Weights of a small transformer language model.
Size: 8 layers, 8 heads of 64, vocabulary 30959, 56.9M parameters.
Architecture: rotary positions, no biases in attention or MLP, untied embeddings, attention and MLP in parallel.
Training: a variant of Muon for these matrices, 570M tokens, 8690 steps.
Each number is 200 + 30 x the weight over the matrix's rms, rounded and kept within 0 to 999. Layers, rows and columns count from 0.

# layer 4 MLP down, 512x2048, rms 0.0146, rows 433-458, columns 256-383
219,142,197,132,206,202,246,171,167,193,212,220,171,246,241,201,178,170,204,161,134,219,240,195,226,210,182,143,210,240,168,249,211,197,188,271,194,193,192,259,259,220,209,232,198,198,199,212,201,176,230,226,241,186,198,222,246,196,223,164,202,246,128,205,199,187,186,176,185,188,216,216,214,228,219,144,175,195,188,250,192,188,152,139,207,211,235,225,185,139,199,197,192,172,275,193,199,170,209,205,207,205,238,176,209,200,163,165,177,217,227,228,170,222,216,174,187,152,231,205,221,206,177,189,200,203,160,201
172,177,212,187,171,204,227,211,206,267,194,216,197,188,184,174,199,184,177,206,216,193,173,201,193,195,149,208,187,204,233,185,272,243,218,199,233,209,230,248,174,195,212,225,199,228,186,173,244,219,169,144,205,195,163,199,172,175,200,176,203,189,229,223,208,219,184,158,162,219,206,200,200,155,189,245,154,187,228,221,180,225,181,209,166,197,231,189,234,225,179,212,124,196,231,196,232,177,197,213,168,246,193,159,240,192,219,234,210,210,176,205,188,229,159,184,212,178,250,160,192,236,256,198,181,172,228,149
211,214,173,148,181,217,188,234,204,180,217,202,214,240,191,217,228,248,199,178,200,177,171,185,251,202,227,213,157,247,275,187,251,255,183,234,168,209,219,202,168,208,188,210,205,151,187,216,221,211,219,183,195,179,179,191,189,171,171,195,225,166,229,210,201,178,233,232,208,184,208,187,222,178,219,174,153,214,176,148,139,223,189,228,272,225,189,252,195,206,207,203,243,168,226,224,200,247,186,194,213,156,163,189,223,131,161,168,154,207,210,185,181,175,197,235,217,232,190,206,256,200,154,222,156,148,255,214
186,172,169,181,172,174,193,141,232,185,179,152,211,178,177,159,224,214,201,242,164,177,226,176,171,199,244,196,187,236,215,171,196,205,200,200,205,206,173,171,252,200,218,233,205,182,237,215,218,236,222,184,209,170,200,200,215,177,172,200,198,163,249,174,160,216,219,275,189,195,177,214,157,194,210,186,197,191,164,159,177,195,180,164,216,203,146,155,173,217,189,223,199,206,267,162,221,188,208,151,212,154,177,203,213,260,189,220,196,207,195,204,195,189,178,227,207,184,172,229,181,208,242,189,218,242,234,170
163,120,236,218,211,197,138,206,218,200,218,245,181,188,247,175,220,147,182,219,213,183,215,193,185,179,245,167,203,162,213,183,174,182,232,147,190,194,211,176,197,270,206,185,196,155,245,191,265,187,233,219,181,234,182,155,215,162,199,210,231,217,259,182,144,182,176,127,209,217,169,257,176,236,194,184,212,243,167,205,159,182,219,215,185,128,210,165,108,186,173,143,203,194,258,176,188,206,188,228,206,190,217,249,215,160,153,244,163,215,191,174,119,228,265,178,187,160,179,236,226,196,227,223,187,154,149,223
185,210,213,221,286,180,147,183,211,190,201,272,191,206,194,171,214,200,202,210,215,177,204,170,179,157,216,237,229,167,195,227,141,226,198,177,217,237,203,226,225,242,182,185,203,201,226,265,195,146,212,223,250,239,227,197,218,206,173,194,187,214,146,190,179,200,180,206,195,198,165,201,273,197,161,245,236,221,206,198,223,198,268,189,184,227,204,212,252,217,166,238,250,211,186,242,201,231,199,210,206,200,229,194,181,214,223,224,181,191,188,212,195,229,203,153,219,202,184,211,165,153,200,293,195,213,195,180
204,190,214,262,142,212,201,243,223,209,236,211,197,224,167,178,175,144,180,151,227,226,162,200,164,235,174,173,210,191,216,189,215,193,199,165,177,223,172,250,204,221,195,229,203,193,195,184,236,161,186,253,187,227,234,125,213,212,149,181,193,207,247,209,193,206,189,200,186,198,193,180,181,171,212,184,212,224,197,143,188,209,163,195,173,173,177,185,202,172,230,243,185,197,218,185,205,222,223,232,164,199,186,199,205,250,143,154,154,178,195,225,187,198,166,202,198,222,205,207,231,167,220,154,178,182,300,170
189,195,235,268,225,237,172,138,200,215,141,250,156,207,209,217,195,234,190,170,174,186,163,220,196,214,123,194,224,246,184,229,185,169,228,215,237,213,190,184,210,175,179,138,202,185,236,165,206,175,216,193,179,172,151,194,229,167,231,215,205,160,172,220,240,183,173,163,194,245,200,228,169,173,238,215,197,237,182,207,234,196,150,181,167,232,154,208,219,276,215,273,224,165,138,186,168,206,241,244,157,259,205,158,168,186,222,193,234,217,207,199,172,218,195,220,160,213,180,168,188,204,206,197,205,209,210,216
225,185,216,232,180,217,241,177,204,185,151,167,166,190,121,254,208,167,190,221,197,207,204,159,209,179,203,186,217,223,183,176,246,189,204,229,214,249,214,230,229,163,208,264,210,180,215,229,189,201,220,167,221,184,205,184,243,214,208,242,202,166,228,191,193,197,207,183,242,184,216,229,236,180,190,176,180,222,196,195,175,228,186,217,189,157,157,195,212,230,158,195,174,208,210,191,195,217,188,173,187,146,225,201,156,162,261,209,175,199,207,217,225,184,176,144,199,129,185,189,228,182,205,174,192,194,167,194
199,218,221,205,181,206,196,226,181,167,243,242,189,284,210,203,204,148,215,201,225,180,188,187,213,187,193,177,195,265,220,166,265,172,158,187,222,187,221,110,235,140,241,223,192,189,194,239,197,198,198,185,204,181,185,190,158,178,220,158,181,188,309,207,144,163,213,173,127,210,179,157,240,158,218,178,187,216,238,181,183,243,176,194,206,195,252,183,232,205,150,227,165,185,200,260,216,174,206,153,181,142,150,173,171,182,169,205,212,208,190,186,252,246,210,185,266,177,216,202,154,193,152,229,221,230,188,212
177,225,187,226,160,205,222,229,198,181,253,189,192,216,196,253,207,204,200,220,191,183,211,177,183,206,214,193,248,233,190,258,217,197,229,248,224,116,190,175,227,190,216,219,187,176,233,178,186,226,189,243,199,169,184,166,206,260,148,216,271,168,262,223,235,233,216,190,178,217,211,165,194,189,168,229,183,184,199,223,188,191,209,228,245,162,226,206,171,203,224,220,196,190,201,193,164,163,215,204,174,213,242,227,201,122,171,237,193,220,237,207,268,184,189,170,202,210,195,263,211,213,194,162,165,184,163,205
231,196,269,131,193,188,204,219,239,235,256,166,203,169,203,244,210,183,195,214,206,154,219,246,227,252,185,187,224,194,201,168,247,190,187,182,168,221,197,166,234,186,185,230,185,184,181,182,159,266,236,234,207,157,215,205,191,151,165,224,185,205,221,137,228,208,280,209,197,201,233,248,188,195,157,251,194,235,210,167,172,183,241,199,222,201,203,190,230,172,182,219,198,243,205,169,159,204,254,206,214,194,185,218,193,224,198,202,192,254,237,227,199,182,174,200,254,231,167,190,228,231,262,239,198,185,224,237
186,242,176,234,186,187,209,220,169,171,175,159,190,170,185,201,220,182,233,220,202,235,205,194,209,245,194,214,174,233,245,185,203,249,196,253,200,181,219,207,187,215,202,181,203,145,199,149,213,210,160,201,210,184,216,164,221,222,177,170,158,200,184,229,180,134,164,190,160,205,220,213,199,158,219,211,241,147,271,200,199,204,215,177,204,207,143,226,221,229,170,155,151,190,218,190,216,208,245,225,226,194,225,208,220,140,214,150,209,263,214,155,177,209,172,211,159,185,195,212,177,220,183,227,169,157,212,185
187,191,238,193,235,176,163,159,208,251,231,174,175,202,165,207,239,211,194,220,217,181,167,181,200,189,188,217,203,191,182,248,178,158,154,210,202,211,168,165,206,140,152,223,197,168,218,192,214,179,208,183,201,224,213,232,217,178,181,212,221,168,190,216,192,184,145,120,235,189,268,187,194,228,222,185,164,150,269,254,196,199,228,190,173,164,180,149,189,210,218,192,223,181,131,194,235,207,219,143,218,232,210,190,222,229,171,199,254,188,175,186,244,230,219,189,193,191,142,194,232,173,211,225,211,171,268,241
200,192,190,215,190,230,182,192,231,197,198,225,186,178,239,237,228,207,232,209,248,198,198,193,203,172,239,206,211,252,210,196,204,205,175,209,134,206,203,181,162,218,218,232,208,243,195,234,191,213,225,198,215,222,275,191,182,118,248,230,179,208,259,170,117,202,261,202,218,205,187,168,228,247,151,150,155,188,194,210,141,218,192,200,193,244,172,239,220,197,178,182,164,181,174,199,173,225,217,237,220,186,185,204,220,200,129,197,171,207,178,207,229,209,182,218,195,176,210,157,236,180,213,175,183,206,182,187
192,182,241,192,202,227,276,189,195,205,178,173,163,206,231,196,182,238,256,166,178,207,228,142,250,203,213,227,210,222,230,180,195,200,190,242,213,217,199,223,218,221,221,236,214,213,198,178,244,190,171,200,216,245,249,221,209,167,163,220,216,195,230,192,205,198,264,226,194,191,205,179,173,181,198,158,210,272,157,208,159,230,180,231,173,190,234,202,200,210,136,210,127,184,214,241,209,222,164,178,154,227,219,210,162,201,162,204,211,165,237,239,166,182,214,223,173,221,262,215,177,138,199,160,271,204,261,156
204,191,249,202,190,104,186,189,199,205,208,182,223,196,200,205,252,174,153,196,204,228,168,245,262,211,185,203,250,206,279,194,197,245,189,190,203,157,195,198,229,205,215,151,181,187,187,194,183,196,211,265,209,199,223,179,204,235,194,225,166,156,104,222,204,200,207,206,175,230,193,170,215,248,254,194,178,181,206,220,203,148,160,170,221,235,200,179,173,167,256,219,209,241,187,157,226,210,186,176,199,180,223,221,173,185,177,210,223,191,200,242,206,218,196,127,209,242,199,239,199,189,159,218,218,169,210,171
253,202,171,186,273,186,204,191,185,197,247,187,213,143,166,196,183,226,202,182,202,202,218,207,157,191,213,162,185,177,215,112,200,162,237,229,241,175,199,237,226,169,247,213,238,214,220,211,224,242,238,186,193,238,150,187,191,204,222,219,219,217,195,229,173,218,172,168,209,193,186,156,200,236,180,244,212,216,220,218,211,196,196,241,241,138,218,194,143,271,243,189,169,222,150,192,187,182,204,214,185,251,177,216,181,186,182,241,215,223,202,178,201,187,170,187,245,220,200,239,200,163,145,204,210,191,209,166
172,181,231,183,200,201,170,225,185,206,235,231,191,238,209,186,164,240,274,228,153,237,197,194,209,162,209,204,194,148,174,170,161,194,216,194,225,194,135,125,205,176,210,225,239,215,212,230,157,193,214,216,180,232,200,250,174,193,174,201,228,182,157,194,245,197,167,205,206,149,236,196,171,205,203,225,143,176,173,199,204,157,257,198,198,203,181,226,229,255,196,198,287,206,203,214,148,191,198,169,222,224,197,203,226,210,235,225,194,195,151,183,214,192,188,184,211,176,214,192,234,209,173,134,184,233,152,167
189,216,185,207,181,219,252,150,227,158,217,179,129,236,225,171,252,233,136,227,206,229,240,195,185,246,198,220,192,217,154,216,196,253,176,258,188,243,208,250,224,192,227,198,182,205,187,158,194,141,190,110,197,196,166,176,234,235,211,216,197,207,194,213,213,194,145,196,155,194,137,184,226,212,169,185,200,203,182,213,227,226,228,166,197,182,210,142,215,228,175,177,187,172,216,222,170,174,200,165,180,206,210,160,202,132,182,165,204,184,179,214,212,187,199,193,217,219,201,257,210,183,190,208,232,187,213,176
209,186,212,176,213,258,263,179,173,230,151,205,173,200,174,234,217,197,153,211,170,163,164,221,205,249,206,239,209,212,198,182,209,213,222,188,101,243,145,158,215,200,196,250,224,201,217,219,189,205,249,202,244,194,186,190,208,163,238,215,209,210,169,174,169,179,200,179,231,152,198,167,248,222,182,189,239,206,158,199,203,192,214,204,174,186,238,179,172,255,157,183,187,228,181,201,226,224,184,190,201,200,192,242,150,183,207,193,176,159,251,182,229,241,191,218,167,216,139,198,230,151,196,191,250,220,163,177
174,205,190,212,193,238,168,138,149,219,223,145,199,219,206,189,203,215,194,181,201,201,201,194,173,235,179,209,155,227,168,206,233,212,228,225,187,180,229,207,168,216,224,174,174,144,215,272,189,137,204,150,166,208,188,173,196,212,180,251,184,217,174,155,241,177,183,238,181,211,202,193,222,219,227,224,211,221,180,246,239,231,243,241,185,249,213,184,214,227,196,144,162,180,205,241,212,169,233,225,167,234,214,195,259,205,212,167,241,148,209,237,167,212,191,179,161,172,233,224,229,187,148,209,185,207,174,138
173,214,240,205,217,147,201,172,165,137,213,231,192,236,138,202,217,184,190,181,216,147,230,201,209,274,245,218,190,170,193,243,210,171,246,169,193,233,217,216,191,221,196,185,231,161,197,128,203,191,184,205,238,175,148,198,179,231,175,218,154,163,188,140,222,212,124,186,163,208,221,151,197,169,176,220,184,242,171,262,239,200,202,204,169,192,193,181,170,118,207,186,192,244,190,223,184,195,180,223,233,158,252,232,188,173,176,254,151,223,243,170,221,209,238,253,226,227,169,217,180,213,197,289,168,209,185,231
208,217,170,185,174,208,140,182,195,182,184,218,218,187,304,161,208,212,193,203,243,149,128,204,185,238,204,254,183,171,175,173,195,207,192,159,190,159,195,174,218,165,217,208,177,141,249,179,254,198,213,209,180,185,267,87,202,149,218,169,206,141,171,236,196,185,258,190,197,225,192,187,213,208,183,151,192,251,162,194,154,167,177,193,228,210,179,210,178,258,256,249,162,237,176,158,130,175,205,188,159,175,151,243,201,225,236,210,243,172,209,196,230,174,180,207,182,199,202,225,214,183,203,150,215,190,222,139
189,149,225,207,231,179,151,204,150,209,193,218,190,210,211,203,178,225,207,220,235,188,183,155,221,212,217,214,219,180,154,229,216,225,168,190,183,168,184,189,206,243,228,280,240,202,188,216,204,175,203,181,208,191,251,183,151,187,224,233,203,184,209,144,212,232,228,181,237,190,164,170,200,208,203,252,183,216,216,185,189,221,206,206,172,139,155,192,237,194,180,225,139,224,163,221,216,205,210,210,159,193,234,176,151,268,188,274,211,154,172,258,129,199,184,210,212,160,193,167,217,188,200,146,194,184,218,149
198,178,170,174,193,198,216,258,203,221,235,209,228,233,198,280,193,189,192,200,223,210,191,191,222,177,215,198,202,193,184,195,204,215,216,266,244,172,203,203,209,249,192,229,194,156,191,172,225,176,157,190,225,212,195,170,174,186,203,183,226,244,254,206,228,127,206,278,215,177,226,155,167,176,204,176,158,178,203,157,146,157,213,175,184,187,210,183,301,277,247,194,264,198,220,173,200,220,207,226,268,246,224,126,180,243,191,186,152,135,204,202,202,237,170,195,221,145,161,221,200,223,187,202,211,201,188,192